{
  "hidden_size": 768,
  "norm": "layernorm",
  "init": "normal",
  "schedule": "wsd",
  "batch_tokens": [65536, 131072, 196608]
}
Each number is 50 + 15 x the weight over its row's rms, rounded and kept within 0 to 99. Layers, rows and columns count from 0. The size before them is the row's rms in percent of the matrix's.

# k: layer 4 attention key, 768x768, rms 0.0825, rows 272-285, columns 256-511
# q: layer 4 attention query, 768x768, rms 0.0849, rows 273-285, columns 256-511
k272 095:57 57 43 37 39 53 52 44 50 30 49 30 80 60 45 71 16 61 41 46 58 46 66 50 47 62 47 64 57 46 58 51 45 77 51 23 55 64 50 39 74 62 32 91 38 29 44 37 54 37 40 28 54 27 76 58 49 65 75 62 44 45 42 46 71 34 29 24 88 69 38 31 40 34 69 48 39 42 48 32 54 64 43 71 26 83 41 60 74 66 28 45 49 69 49 39 39 49 39 50 57 50 23 56 45 20 29 59 43 72 46 49 56 45 56 50 66 41 65 30 63 26 62 76 36 35 45 53 52 66 40 49 37 52 53 52 39 42 63 52 50 29 47 40 37 76 46 58 63 48 38 44 65 54 41 54 55 61 50 41 71 47 52 31 55 23 44 52 52 45 49 45 51 57 57 40 31 14 56 40 49 78 58 55 47 64 52 52 59 49 84 58 60 36 55 67 49 45 44 68 38 45 57 39 30 61 48 70 55 37 41 56 71 30 54 31 48 33 40 32 44 43 33 53 78 53 52 75 40 34 58 48 36 49 52 45 75 46 37 34 68 89 37 60 23 32 69 34 69 52 47 54 47 85 65 50
q273 102:66 51 45 80 58 58 35 90 47 36 39 34 49 46 47 52 61 64 42 63 37 41 81 56 43 24 50 70 23 65 66 43 28 40 50 59 52 66 83 34 48 54 68 55 81 63 55 64 45 33 46 67 18 46 54 51 66 40 25 26 36 94 52 20 53 75 64 45 67 49 46 55 39 74 58 54 59 74 53 42 50 72 63 56 45 20 47 43 34 66 41 20 40 45 68 57 00 40 56 45 63 59 44 56 38 72 18 60 47 52 36 49 63 41 51 59 57 63 50 34 64 44 44 77 43 48 66 59 39 54 39 34 55 46 50 61 44 28 56 43 44 38 45 53 80 84 65 60 45 53 40 37 28 36 67 55 40 54 50 41 36 52 49 29 56 64 52 56 47 32 96 44 21 44 43 60 18 76 32 39 72 71 49 25 58 66 38 49 51 32 68 46 48 65 37 05 51 63 39 59 50 67 28 48 32 50 53 34 61 31 52 54 65 53 61 27 29 48 64 49 57 70 51 56 44 38 73 64 64 64 42 63 55 58 45 43 54 43 61 38 32 41 36 50 50 50 45 47 53 31 48 54 56 48 59 65
k273 098:41 60 99 30 57 72 48 52 56 50 42 49 53 33 50 37 58 44 73 80 51 53 56 37 53 70 40 44 55 58 47 35 12 53 55 48 48 28 47 39 52 36 43 68 69 45 44 59 32 38 56 85 30 78 62 63 56 54 36 65 71 29 75 42 46 66 56 49 38 34 09 32 38 39 45 26 42 61 35 46 51 20 31 53 24 48 51 46 69 62 48 41 44 66 48 43 64 65 13 47 56 71 56 31 62 66 77 43 58 90 32 62 56 48 56 25 29 21 44 58 32 31 38 33 45 34 66 46 47 51 46 54 46 27 54 75 53 32 60 32 06 56 33 60 80 27 47 32 54 64 17 54 46 60 34 68 51 25 52 29 66 82 65 51 30 55 41 52 45 69 65 44 53 80 68 61 44 60 44 62 45 42 60 48 34 68 62 55 70 65 54 35 62 68 50 56 46 83 67 65 58 30 78 79 66 71 66 33 32 42 48 50 74 32 46 41 54 33 75 24 35 42 72 51 53 35 47 39 54 49 53 54 50 42 33 44 58 30 38 42 29 55 70 42 30 82 56 64 64 40 59 56 55 62 46 47
q274 102:71 53 52 52 52 33 32 43 41 40 34 45 54 71 59 36 56 32 42 26 53 49 37 49 38 66 46 26 25 58 32 76 38 59 62 78 61 59 76 54 44 29 67 58 33 50 70 54 35 47 56 58 56 42 67 48 61 39 35 35 53 57 46 41 48 68 60 44 26 54 66 62 56 36 32 39 72 64 60 73 46 52 56 81 72 46 44 65 29 29 37 56 59 48 46 29 56 43 35 27 57 32 62 66 61 71 44 78 30 70 44 63 67 38 74 58 38 46 44 77 72 46 70 64 54 59 66 78 67 55 51 41 68 47 55 28 60 42 69 54 71 33 48 42 63 57 69 35 26 24 61 54 73 22 40 45 34 45 46 44 84 44 61 45 49 81 16 45 42 32 47 54 42 57 36 52 46 52 49 47 41 46 60 56 32 45 21 33 74 36 62 75 35 47 58 68 47 50 45 44 60 69 54 45 51 60 59 47 42 52 47 66 59 53 41 51 56 48 56 57 70 50 63 34 39 49 44 55 52 78 68 51 30 54 48 13 71 40 58 81 31 51 65 33 53 55 80 88 48 59 68 66 69 57 69 41
k274 098:50 22 63 34 82 63 69 61 72 42 41 55 30 47 71 50 32 40 34 73 36 63 43 42 43 65 45 69 34 56 72 38 35 52 63 65 43 30 74 48 20 54 48 51 13 54 42 35 63 29 21 49 53 46 66 52 62 50 56 58 69 41 36 48 44 54 70 83 55 59 67 26 52 57 61 41 68 70 59 53 70 78 09 66 46 46 48 28 39 60 46 55 74 36 51 50 56 56 32 41 34 21 42 39 55 65 16 45 44 79 43 28 19 37 52 42 45 61 23 60 36 49 41 32 48 47 40 41 44 33 40 59 60 30 60 49 43 55 58 66 60 63 45 47 55 63 38 73 52 59 67 75 44 50 95 56 47 51 32 48 48 39 79 69 65 58 56 51 47 59 51 54 54 46 33 64 59 67 63 69 60 43 56 47 81 46 29 34 81 60 31 48 71 64 57 17 36 48 64 43 61 42 45 54 21 65 81 85 51 65 60 84 42 54 62 51 34 42 45 19 52 69 25 82 68 36 76 37 26 37 54 56 49 42 61 44 29 47 32 35 40 48 74 47 47 47 38 57 60 63 47 55 96 60 35 32
q275 108:73 44 68 52 46 38 55 55 61 36 46 64 33 38 43 74 84 59 36 38 57 53 40 48 45 26 56 63 38 42 50 50 73 42 54 41 46 38 45 25 22 34 30 46 58 65 47 33 49 46 43 70 50 60 78 54 28 44 52 79 34 43 39 70 59 66 55 73 58 42 79 54 53 54 46 31 35 63 48 60 60 59 52 29 64 42 36 55 60 56 69 72 31 46 63 47 51 56 50 54 38 33 62 39 36 63 62 61 29 48 67 60 46 57 80 55 51 40 67 60 67 41 37 59 13 40 34 43 44 36 54 40 48 50 63 58 45 48 55 31 63 44 63 43 49 33 60 59 49 63 57 39 35 39 57 35 32 60 66 36 57 64 26 34 47 54 26 42 62 50 37 48 43 58 40 37 50 66 37 63 34 56 37 45 53 30 69 68 48 34 43 39 34 44 43 45 43 25 41 53 75 53 54 23 69 30 30 34 54 73 54 46 47 64 21 73 56 56 41 65 50 65 61 28 48 52 53 60 47 36 53 52 46 38 50 30 32 61 45 85 71 75 42 40 35 31 67 43 49 23 59 44 74 56 61 68
k275 103:62 56 42 55 55 50 52 63 60 58 42 69 64 38 43 60 49 71 33 40 56 27 73 55 57 51 38 50 62 53 44 39 23 56 50 57 54 73 36 48 36 43 53 45 45 52 68 58 29 38 46 48 21 49 36 56 34 73 17 56 39 47 42 47 73 45 56 47 31 58 32 47 62 69 31 49 58 65 63 45 51 66 50 50 75 69 36 72 70 74 47 69 66 35 35 27 34 38 30 00 55 55 63 46 41 38 23 64 48 38 61 50 63 49 44 53 48 41 42 56 47 54 37 31 48 56 45 47 53 82 44 80 47 72 50 56 63 86 37 43 22 35 78 47 31 85 67 46 62 55 46 60 77 57 32 32 52 39 38 55 66 43 57 39 54 55 48 58 49 26 29 63 64 54 68 89 54 38 44 66 67 41 59 30 57 21 64 45 52 56 62 64 50 49 44 36 61 55 53 38 35 47 67 51 74 44 42 81 30 30 55 51 20 38 30 53 34 59 59 46 58 55 66 56 49 45 55 28 53 41 26 30 58 35 42 23 50 44 62 65 48 41 48 55 69 60 41 34 39 46 48 57 46 34 42 53
q276 109:74 52 24 60 80 20 40 73 67 57 46 71 71 54 49 55 57 81 24 37 63 52 57 37 61 31 33 49 76 55 27 22 61 38 61 34 72 27 64 63 29 59 35 67 48 70 19 33 30 61 11 66 37 43 56 47 40 24 68 33 46 23 55 52 57 38 37 37 61 62 56 50 39 68 57 47 54 73 60 51 60 32 61 39 50 37 63 35 43 64 50 81 55 39 41 48 60 44 58 82 52 55 47 73 30 36 50 52 45 42 41 25 30 63 35 52 52 17 40 78 58 37 60 35 42 39 55 38 52 63 43 37 43 51 61 46 41 19 37 29 06 68 23 61 43 70 50 55 69 50 41 40 67 47 40 31 58 36 51 64 58 59 53 36 36 44 77 49 15 31 58 51 44 46 61 51 16 47 47 68 40 64 62 41 48 78 59 63 65 64 63 64 47 60 32 42 52 64 58 55 50 22 54 45 32 42 52 52 46 59 60 68 61 59 66 81 62 59 29 65 39 54 31 22 60 47 54 42 28 61 58 52 49 44 45 45 62 54 80 30 66 38 39 27 43 81 35 42 52 72 32 64 37 38 48 44
k276 101:37 40 61 35 73 62 76 37 38 56 40 50 31 63 52 40 62 48 53 37 43 34 34 70 49 73 69 46 03 33 28 59 45 54 48 40 64 74 33 44 72 55 49 49 42 53 40 44 56 51 35 51 40 49 38 43 50 54 41 61 61 35 47 34 54 53 55 42 63 45 63 58 55 54 29 62 54 47 50 39 59 52 99 82 48 57 38 20 53 48 32 21 38 52 37 57 29 51 30 57 40 47 49 49 51 40 24 49 42 33 44 59 65 73 67 26 77 45 41 52 32 48 68 33 52 60 42 55 20 53 54 62 37 47 43 75 60 65 69 48 65 59 32 39 66 40 45 62 43 55 51 53 63 91 40 63 61 43 20 52 38 35 42 45 59 36 54 49 77 35 52 82 42 63 99 51 82 52 89 43 34 59 46 52 47 50 55 49 54 64 39 31 69 52 50 35 66 67 52 62 54 47 72 83 55 50 47 77 49 35 46 58 39 61 39 44 51 55 52 27 66 31 26 50 25 27 61 43 57 72 69 88 65 78 74 60 33 31 57 56 36 27 58 42 45 19 68 48 54 51 67 49 57 24 64 45
q277 103:36 33 33 24 45 47 47 17 82 63 24 57 69 54 45 79 42 46 81 00 42 63 00 45 53 41 70 67 52 70 49 32 46 46 65 18 47 41 53 74 49 64 38 57 35 67 33 51 50 59 49 57 53 64 60 28 44 49 67 38 25 57 39 59 16 58 31 64 61 22 26 36 47 48 43 34 23 48 65 38 61 37 33 65 39 54 32 48 53 45 55 40 44 48 39 77 81 54 45 61 45 48 43 63 54 40 61 30 45 36 56 53 22 49 71 50 35 46 46 22 40 46 52 53 52 55 44 59 39 58 69 49 25 18 38 52 49 25 46 56 64 46 33 35 57 44 38 47 38 39 63 59 59 26 27 51 41 70 59 43 53 43 77 70 27 61 24 53 57 20 63 72 40 24 47 25 55 51 30 40 33 48 81 42 48 60 42 60 62 59 51 57 38 55 32 75 11 54 66 33 57 47 75 27 40 51 54 82 48 61 69 46 22 39 30 48 70 63 40 58 62 71 55 69 36 48 42 58 26 47 36 53 54 56 97 32 37 55 08 72 70 37 24 40 40 36 49 63 52 58 53 52 54 60 42 84
k277 098:64 45 38 72 59 27 55 26 46 68 42 58 59 46 38 69 28 72 58 57 85 48 36 39 47 74 28 66 50 48 47 76 40 43 48 50 47 41 50 53 65 51 29 52 64 62 60 61 20 89 56 23 58 24 76 66 53 48 32 50 45 37 59 59 17 73 52 46 59 59 33 51 27 50 29 50 54 66 44 43 62 73 59 56 95 43 47 45 49 53 49 20 79 78 54 30 56 58 60 70 39 62 30 35 38 78 61 57 49 28 76 42 35 55 52 48 45 43 48 61 40 28 51 36 40 06 42 32 54 67 56 51 25 28 74 52 28 52 40 75 65 31 32 50 67 56 42 41 47 36 53 53 68 36 44 42 78 50 53 68 40 54 49 55 54 80 59 65 14 43 31 61 51 63 72 70 32 10 53 39 47 21 42 83 51 46 50 35 51 78 58 24 51 32 72 43 62 27 53 39 47 46 32 53 58 52 45 61 52 66 53 86 43 38 53 43 47 31 72 67 64 49 63 39 51 63 51 33 60 54 60 53 51 25 52 41 45 83 31 53 52 47 43 44 60 59 48 49 61 63 49 58 46 45 60 53
q278 103:39 36 29 25 68 75 47 42 26 46 63 58 42 32 66 75 31 84 58 40 69 20 25 44 72 23 99 64 57 45 31 61 75 46 70 67 35 36 66 66 50 50 50 41 64 41 37 69 62 56 49 37 68 23 76 00 50 71 46 71 41 38 62 35 53 54 46 63 57 48 69 36 69 62 20 51 47 57 82 50 73 79 63 39 72 52 64 44 40 66 55 43 46 54 52 36 35 35 53 47 55 40 53 48 72 65 31 46 53 35 34 60 48 43 57 45 59 35 75 51 29 39 43 64 49 45 47 51 42 40 50 26 38 63 44 49 38 54 35 39 53 34 20 28 54 57 57 39 48 50 34 40 45 26 42 38 39 55 36 03 00 38 61 37 49 85 49 58 78 44 58 46 21 52 63 43 56 64 72 38 48 49 28 37 72 48 41 51 52 60 56 57 43 53 46 72 43 45 41 65 35 37 31 63 42 19 43 57 49 42 80 68 41 29 53 37 71 39 45 50 52 63 59 68 79 66 47 35 16 53 58 44 64 57 65 62 34 26 47 53 41 45 49 87 74 42 63 34 63 64 68 63 52 56 40 55
k278 100:42 64 47 48 51 67 25 25 36 41 34 51 56 52 67 24 39 59 70 49 61 63 62 63 73 64 32 37 43 63 43 46 73 36 48 68 46 30 52 28 44 73 54 49 76 49 45 72 62 40 82 55 43 28 38 41 38 47 59 44 61 62 52 32 43 50 74 56 60 57 47 52 41 41 59 81 58 58 55 64 60 44 99 55 72 68 44 25 79 29 57 41 86 58 53 68 50 41 77 37 49 48 58 57 41 62 43 37 62 32 47 64 48 40 41 46 61 62 53 62 47 40 46 27 53 60 62 90 40 81 67 24 41 61 50 50 47 47 70 77 70 45 48 47 68 71 48 52 47 41 56 56 48 76 29 62 56 57 33 52 77 52 43 58 34 57 58 44 40 36 51 41 56 45 45 43 32 48 38 73 78 59 45 48 59 61 70 44 30 75 56 58 25 46 41 58 55 46 65 37 28 57 57 54 54 63 58 40 63 73 33 46 47 58 54 66 45 51 52 61 62 40 38 67 56 61 48 59 34 71 60 45 54 46 29 49 83 58 32 29 77 55 48 53 55 68 62 55 41 36 33 78 44 59 43 36
q279 106:53 64 46 53 29 47 36 27 42 48 49 50 65 22 42 68 60 44 55 46 54 36 27 37 60 58 49 74 41 14 78 43 59 48 41 49 60 53 62 71 37 34 82 50 70 20 57 47 43 55 63 42 73 29 61 63 60 68 73 53 55 33 77 62 53 70 59 67 62 42 36 58 57 79 60 48 53 65 65 37 45 47 37 26 52 55 84 16 70 36 60 64 55 35 68 59 18 46 47 46 55 64 72 57 47 36 81 55 53 49 51 31 56 59 65 39 56 66 45 69 55 50 54 60 37 72 28 21 20 45 34 59 45 47 47 57 28 46 34 60 51 46 55 46 52 24 58 45 15 39 57 62 52 53 40 44 46 56 51 37 37 53 53 38 49 28 40 41 70 30 58 32 33 44 65 79 64 74 18 52 87 39 63 55 41 67 45 50 66 40 64 56 42 30 38 64 67 49 41 32 42 60 49 36 46 65 21 75 53 34 00 50 23 76 50 72 44 62 40 82 56 53 50 63 48 57 65 48 56 62 11 65 60 52 77 59 34 57 37 36 62 48 60 52 26 76 96 47 48 36 54 77 16 58 62 67
k279 097:55 53 32 38 59 62 63 52 36 34 49 72 69 43 26 46 22 33 46 44 50 61 86 70 76 46 67 32 51 58 46 49 34 89 46 43 74 39 51 36 72 78 28 48 51 43 40 53 51 56 50 50 58 45 40 31 40 63 63 36 41 46 41 23 41 59 49 58 12 29 48 48 58 50 28 20 74 36 60 48 51 41 79 48 27 62 40 73 47 51 38 20 32 56 36 52 55 50 47 46 46 49 46 51 41 62 39 44 60 44 25 54 48 73 48 39 46 61 62 54 56 44 76 37 30 39 21 61 66 41 68 57 10 41 43 45 73 56 81 33 34 47 56 91 64 72 59 70 23 57 67 58 71 57 47 41 42 54 33 42 48 78 53 46 34 40 18 44 39 59 44 41 51 66 64 59 52 39 64 47 59 24 63 41 29 59 23 41 65 78 20 63 56 42 41 52 51 58 20 67 46 14 30 50 53 44 65 67 56 61 26 91 31 50 62 34 66 73 51 43 21 48 47 57 37 48 37 38 23 44 40 42 54 49 21 33 66 74 31 77 54 39 46 40 33 33 53 41 39 30 39 69 87 66 50 58
q280 102:59 34 38 54 66 56 23 38 61 58 54 63 69 69 33 61 34 68 31 46 48 61 57 43 53 43 45 62 41 50 35 79 29 44 36 52 46 42 54 45 63 69 40 55 21 37 43 56 43 58 62 53 19 76 39 67 70 51 61 56 42 20 68 56 44 58 57 43 45 42 34 72 44 75 58 74 54 36 30 51 53 46 64 59 47 63 52 65 50 73 76 29 48 41 63 54 72 36 37 57 77 77 66 55 83 47 66 57 45 25 50 54 47 42 60 55 40 53 30 47 33 34 48 41 55 51 90 62 56 31 56 33 36 63 37 65 68 51 37 57 59 62 32 57 35 32 39 50 68 25 42 37 59 60 42 82 56 37 58 42 64 67 62 56 41 60 43 28 28 39 34 60 49 41 73 64 80 59 68 42 39 26 54 58 53 37 71 41 79 76 89 53 48 40 53 65 42 53 21 45 28 52 37 55 58 67 53 68 32 40 30 53 67 67 62 50 62 58 29 46 57 54 53 34 46 55 67 28 76 39 38 60 48 64 48 62 58 62 58 39 55 91 72 47 42 37 67 46 45 66 48 44 66 55 43 26
k280 101:66 66 34 39 60 47 48 35 47 43 43 46 30 51 51 66 28 55 86 41 45 56 45 36 29 55 66 79 41 47 72 46 77 60 36 24 50 18 39 40 57 75 45 70 42 30 47 46 59 35 59 17 43 32 59 49 55 66 87 33 60 69 43 39 61 41 38 35 43 59 77 58 43 33 55 51 22 46 33 52 66 36 73 54 38 34 45 53 47 38 40 29 51 54 36 48 38 91 45 33 65 29 69 23 23 60 32 30 65 44 72 34 61 58 35 45 46 59 31 71 81 46 40 27 36 74 68 64 71 59 38 37 58 08 50 28 47 40 58 56 57 66 46 55 41 65 62 43 49 42 35 55 37 45 65 50 50 39 72 32 42 32 29 54 06 36 39 59 13 50 63 41 42 63 54 56 37 28 33 72 52 21 60 34 56 46 36 32 52 54 63 41 56 37 53 42 15 36 75 74 57 77 59 62 43 69 32 65 35 34 46 64 47 64 45 27 33 27 65 65 24 57 61 58 63 57 33 58 46 59 54 61 34 59 72 24 55 45 71 56 47 47 50 51 59 44 58 25 76 30 70 26 32 41 58 54
q281 102:65 37 35 21 45 42 34 78 99 68 64 54 73 50 72 59 30 79 42 63 37 37 45 48 45 65 86 30 38 47 60 60 50 39 74 49 69 55 59 58 25 53 56 55 14 18 52 51 53 67 47 46 38 55 41 26 43 49 54 40 27 58 58 34 37 59 39 46 56 29 39 54 48 33 59 41 30 62 58 52 53 49 59 38 31 48 51 31 25 53 51 55 50 50 62 29 60 38 62 55 59 73 62 61 57 49 58 51 45 74 36 58 43 72 62 57 40 24 53 34 48 60 52 60 28 49 54 70 54 40 53 57 38 53 57 31 39 59 53 61 63 33 74 43 46 47 42 67 63 55 29 67 28 44 83 54 46 63 84 52 39 47 49 50 49 58 45 34 80 30 82 42 57 85 69 46 46 41 26 38 47 58 57 42 43 29 50 55 51 03 38 50 54 53 48 59 69 33 37 50 38 44 62 37 55 55 27 40 61 36 65 47 78 49 58 59 35 41 38 30 74 36 58 33 74 61 50 53 47 34 26 69 46 75 57 60 91 45 77 54 60 40 34 70 67 49 49 57 37 60 43 49 58 24 44 37
k281 101:48 37 99 85 58 55 70 47 59 20 67 42 45 24 55 38 60 62 78 51 39 60 57 68 51 47 63 14 52 52 42 53 65 31 34 44 52 29 58 67 50 50 56 54 28 28 36 61 34 66 73 55 42 17 34 31 58 63 66 48 56 59 33 42 47 62 61 74 38 58 31 49 34 45 37 72 54 58 60 41 56 47 51 74 60 45 62 39 61 32 46 70 76 67 37 47 63 28 48 65 72 45 59 45 26 54 58 16 67 45 52 44 66 71 46 61 44 72 73 55 54 36 53 29 42 52 38 53 48 67 54 63 33 38 62 35 57 56 54 63 58 46 40 56 43 62 60 73 44 58 43 58 58 29 41 62 76 71 44 44 46 63 49 41 61 11 55 79 52 38 61 57 66 44 57 42 52 62 47 46 39 43 51 62 48 52 57 24 40 71 26 56 71 38 60 32 52 50 39 34 36 43 42 48 61 23 65 59 60 56 42 43 36 46 56 39 14 36 67 31 52 44 71 24 30 74 60 35 61 46 80 60 61 80 45 68 24 75 51 55 55 43 48 64 33 72 91 14 32 45 41 39 22 59 49 84
q282 103:19 64 21 43 43 47 25 31 24 59 56 57 62 29 52 65 45 47 43 48 53 74 45 37 60 51 57 70 61 63 49 46 54 42 50 39 37 53 36 64 68 37 66 42 60 54 61 33 51 78 65 57 43 44 35 53 23 61 54 50 53 46 40 38 37 59 61 65 69 82 30 37 43 61 54 37 67 55 35 69 40 50 31 57 71 32 71 38 43 39 41 70 63 43 57 50 39 49 36 53 66 31 58 47 58 57 21 59 50 57 42 26 51 48 42 51 24 69 43 51 31 46 65 69 67 70 57 69 89 34 84 65 36 46 33 59 43 45 45 82 38 76 61 63 45 64 38 67 41 30 33 61 48 26 47 32 57 34 64 49 53 48 21 57 44 21 65 69 53 50 42 55 51 48 50 39 40 35 46 64 24 46 42 38 52 32 69 48 47 23 60 82 54 61 23 49 75 29 49 57 53 69 46 27 47 30 53 24 29 35 62 65 51 49 50 68 18 53 26 36 58 60 59 53 31 61 50 62 30 47 63 37 58 60 28 53 69 52 48 56 30 58 67 63 41 70 58 65 52 50 53 48 55 45 52 45
k282 102:53 46 66 33 37 57 51 61 51 59 65 48 84 46 26 69 47 35 66 59 45 32 61 49 37 43 50 54 57 66 51 54 42 76 64 57 68 64 87 72 08 60 62 49 36 33 18 52 49 43 29 53 33 46 54 39 35 68 22 47 50 56 63 51 62 44 53 50 81 46 53 67 71 25 66 65 57 50 59 27 57 42 74 56 29 58 28 31 42 55 61 70 52 45 38 82 53 33 63 38 39 54 68 59 51 45 30 49 29 35 42 56 56 47 67 64 44 40 50 51 59 66 61 30 42 26 99 47 48 46 56 50 26 26 46 52 57 50 45 27 45 19 43 38 25 55 47 55 51 19 50 46 36 59 73 44 90 49 42 64 66 50 35 40 72 71 53 38 71 52 21 29 21 50 70 67 55 43 41 59 46 43 56 56 43 54 45 34 24 42 50 39 42 53 43 67 49 62 26 56 44 57 39 29 54 43 37 21 63 46 56 43 70 26 35 65 63 58 77 44 33 35 41 66 27 34 53 47 60 62 76 62 16 71 26 54 37 45 43 31 60 70 39 64 75 37 37 52 61 59 72 41 62 51 41 42
q283 100:21 51 42 44 63 23 62 46 32 51 37 38 52 53 32 50 36 30 57 72 58 56 42 65 38 46 57 48 36 22 45 58 82 66 62 52 54 43 12 47 45 51 52 23 69 72 64 56 76 42 35 65 57 32 62 43 63 62 63 48 35 34 55 48 60 78 57 48 50 65 50 30 73 35 16 65 79 52 48 39 18 72 19 47 68 42 58 72 45 48 76 49 48 44 48 59 33 56 48 69 55 41 45 55 49 27 28 50 31 38 63 50 49 46 53 38 57 39 55 32 58 26 75 30 37 43 33 48 20 53 46 78 19 61 42 44 51 44 59 50 71 49 53 68 55 70 61 24 77 52 57 25 46 77 27 49 49 40 64 35 45 64 70 55 44 36 80 55 40 63 38 80 55 50 93 44 65 55 50 68 53 59 53 67 20 64 35 48 64 78 30 39 43 45 50 28 63 57 51 39 64 66 46 48 87 65 45 60 39 57 61 67 78 57 26 55 47 52 39 50 44 08 25 64 56 65 44 76 39 46 71 73 45 52 42 67 62 66 74 54 47 50 57 25 69 53 49 47 62 51 51 41 43 69 66 62
k283 100:55 31 63 35 69 52 39 34 61 37 41 32 42 66 76 48 32 63 45 38 49 64 18 42 52 34 47 28 58 34 37 75 40 39 60 71 45 53 43 57 31 58 46 49 48 29 47 74 64 64 37 61 67 48 36 41 61 82 70 54 37 62 35 36 27 30 44 48 45 37 25 76 62 70 48 31 41 77 40 31 56 33 48 57 47 48 69 65 35 41 54 29 58 65 33 17 42 30 77 55 45 42 62 66 44 33 61 66 38 31 61 40 46 22 51 70 53 56 76 60 48 54 49 41 39 68 44 54 52 36 59 73 48 68 50 33 62 53 29 67 39 10 49 64 69 64 59 85 42 82 65 68 62 62 37 31 64 35 48 89 06 38 40 41 60 75 52 32 59 53 58 34 58 32 60 61 59 41 71 52 48 64 62 42 59 26 47 55 56 56 50 51 51 36 49 58 71 35 60 56 80 47 85 28 54 65 15 58 27 73 54 59 27 64 47 69 63 57 54 56 53 59 68 59 46 51 62 69 46 47 55 54 58 50 50 52 64 43 76 32 63 39 64 65 74 42 50 52 78 75 41 73 23 70 13 34
q284 100:51 64 53 35 28 47 51 59 56 37 47 34 67 37 47 38 71 49 52 44 71 63 71 54 59 67 40 50 29 66 56 78 43 55 31 40 45 61 05 80 31 39 73 31 72 49 37 56 39 67 54 34 38 56 63 25 59 50 46 41 80 78 32 09 55 50 00 72 62 48 63 72 39 55 30 53 61 28 62 46 57 79 61 58 34 35 30 53 32 32 50 27 43 52 40 61 60 62 60 55 49 46 51 42 79 33 54 52 48 65 49 47 42 58 45 62 34 53 39 19 45 70 52 40 66 39 56 63 49 45 46 69 42 43 67 51 71 51 60 73 80 64 42 45 63 52 47 68 20 54 68 34 55 50 60 51 23 45 61 49 46 28 42 47 35 70 41 36 60 61 37 55 34 48 36 65 73 28 41 64 42 37 56 24 63 31 26 82 69 35 59 34 57 47 54 25 62 57 49 44 51 63 07 49 53 29 62 45 67 66 36 40 52 56 37 54 27 52 45 18 46 64 37 63 59 47 48 41 53 35 41 67 66 41 54 51 39 76 88 47 09 31 44 50 50 51 45 61 65 53 38 68 55 37 25 54
k284 097:23 38 37 78 68 45 47 79 42 41 40 63 50 38 40 64 66 44 46 74 37 71 19 45 50 39 39 44 54 44 61 44 46 35 58 66 49 22 37 37 32 42 23 48 27 50 65 72 41 50 50 33 48 20 58 60 34 22 64 59 32 67 50 74 37 58 41 67 51 52 45 50 68 71 46 54 38 85 41 81 51 40 44 96 56 34 41 43 49 47 34 45 49 55 73 45 31 63 62 55 52 54 45 59 65 45 68 40 55 48 76 36 59 55 51 31 59 62 56 35 57 37 43 28 48 48 28 62 58 49 56 45 49 44 49 40 67 27 49 57 31 44 76 65 49 66 19 18 54 46 65 49 40 42 23 76 51 63 30 33 52 46 50 38 50 54 39 40 67 49 26 45 60 46 61 50 58 68 55 44 56 42 19 49 36 27 65 77 40 45 21 14 53 62 72 35 40 37 54 70 48 44 45 32 53 45 52 71 57 21 76 25 37 66 41 41 66 70 43 69 27 46 63 53 82 58 40 39 39 38 88 57 59 67 68 61 19 47 45 34 73 40 43 56 50 64 70 32 40 93 69 69 40 54 29 65
q285 100:67 64 43 38 78 30 64 65 33 53 40 31 32 12 38 61 47 64 38 56 33 50 64 55 62 62 65 43 41 60 47 41 37 68 63 38 52 35 51 40 38 60 74 35 86 63 42 36 24 50 74 55 38 42 55 51 57 23 46 80 56 48 65 88 36 60 46 17 24 37 25 56 65 98 37 69 64 37 50 72 55 59 30 50 50 25 41 41 36 44 65 64 74 44 69 29 55 40 36 46 50 34 48 43 34 50 53 52 59 48 54 72 47 59 49 59 43 23 48 51 53 65 65 57 25 49 41 57 58 71 71 39 65 64 45 69 38 64 35 55 58 49 36 55 61 56 29 65 21 60 32 69 44 68 51 33 70 21 34 35 53 65 63 33 73 36 29 31 31 55 46 78 47 65 49 51 59 40 38 84 40 31 59 44 52 31 67 57 39 43 32 72 50 31 55 59 60 45 64 54 56 40 66 42 56 55 82 29 50 45 31 42 53 36 32 36 45 67 45 45 62 37 69 51 53 57 44 66 39 24 52 32 44 46 50 62 47 42 60 46 22 53 46 61 63 69 63 41 60 40 40 59 49 53 72 74
k285 097:40 72 49 55 54 48 39 26 49 57 49 59 71 57 40 56 35 42 55 51 56 40 61 24 65 49 45 47 66 67 26 20 46 56 52 59 18 59 50 67 36 41 61 45 26 52 43 33 70 24 52 66 74 44 39 44 45 51 42 46 49 68 62 70 87 35 90 73 32 32 76 47 32 14 47 85 55 46 45 42 72 59 45 45 76 44 35 58 73 50 65 46 71 86 32 38 42 40 55 62 74 66 41 55 71 63 80 56 47 38 63 45 29 46 44 47 57 73 65 45 55 13 57 48 44 51 33 45 53 73 23 39 50 85 43 44 44 32 67 61 47 29 46 46 72 57 39 28 18 54 37 63 57 57 74 52 50 53 47 53 49 63 41 36 60 32 22 55 35 68 70 56 65 56 43 60 55 30 74 56 38 56 70 59 71 44 45 57 64 74 48 55 71 61 31 68 29 64 18 34 68 35 26 52 46 46 35 19 62 52 45 55 20 68 27 56 53 54 52 64 54 49 55 50 46 34 81 54 58 66 53 56 59 40 66 61 39 51 65 47 47 66 22 53 42 51 54 59 65 54 20 46 79 45 54 44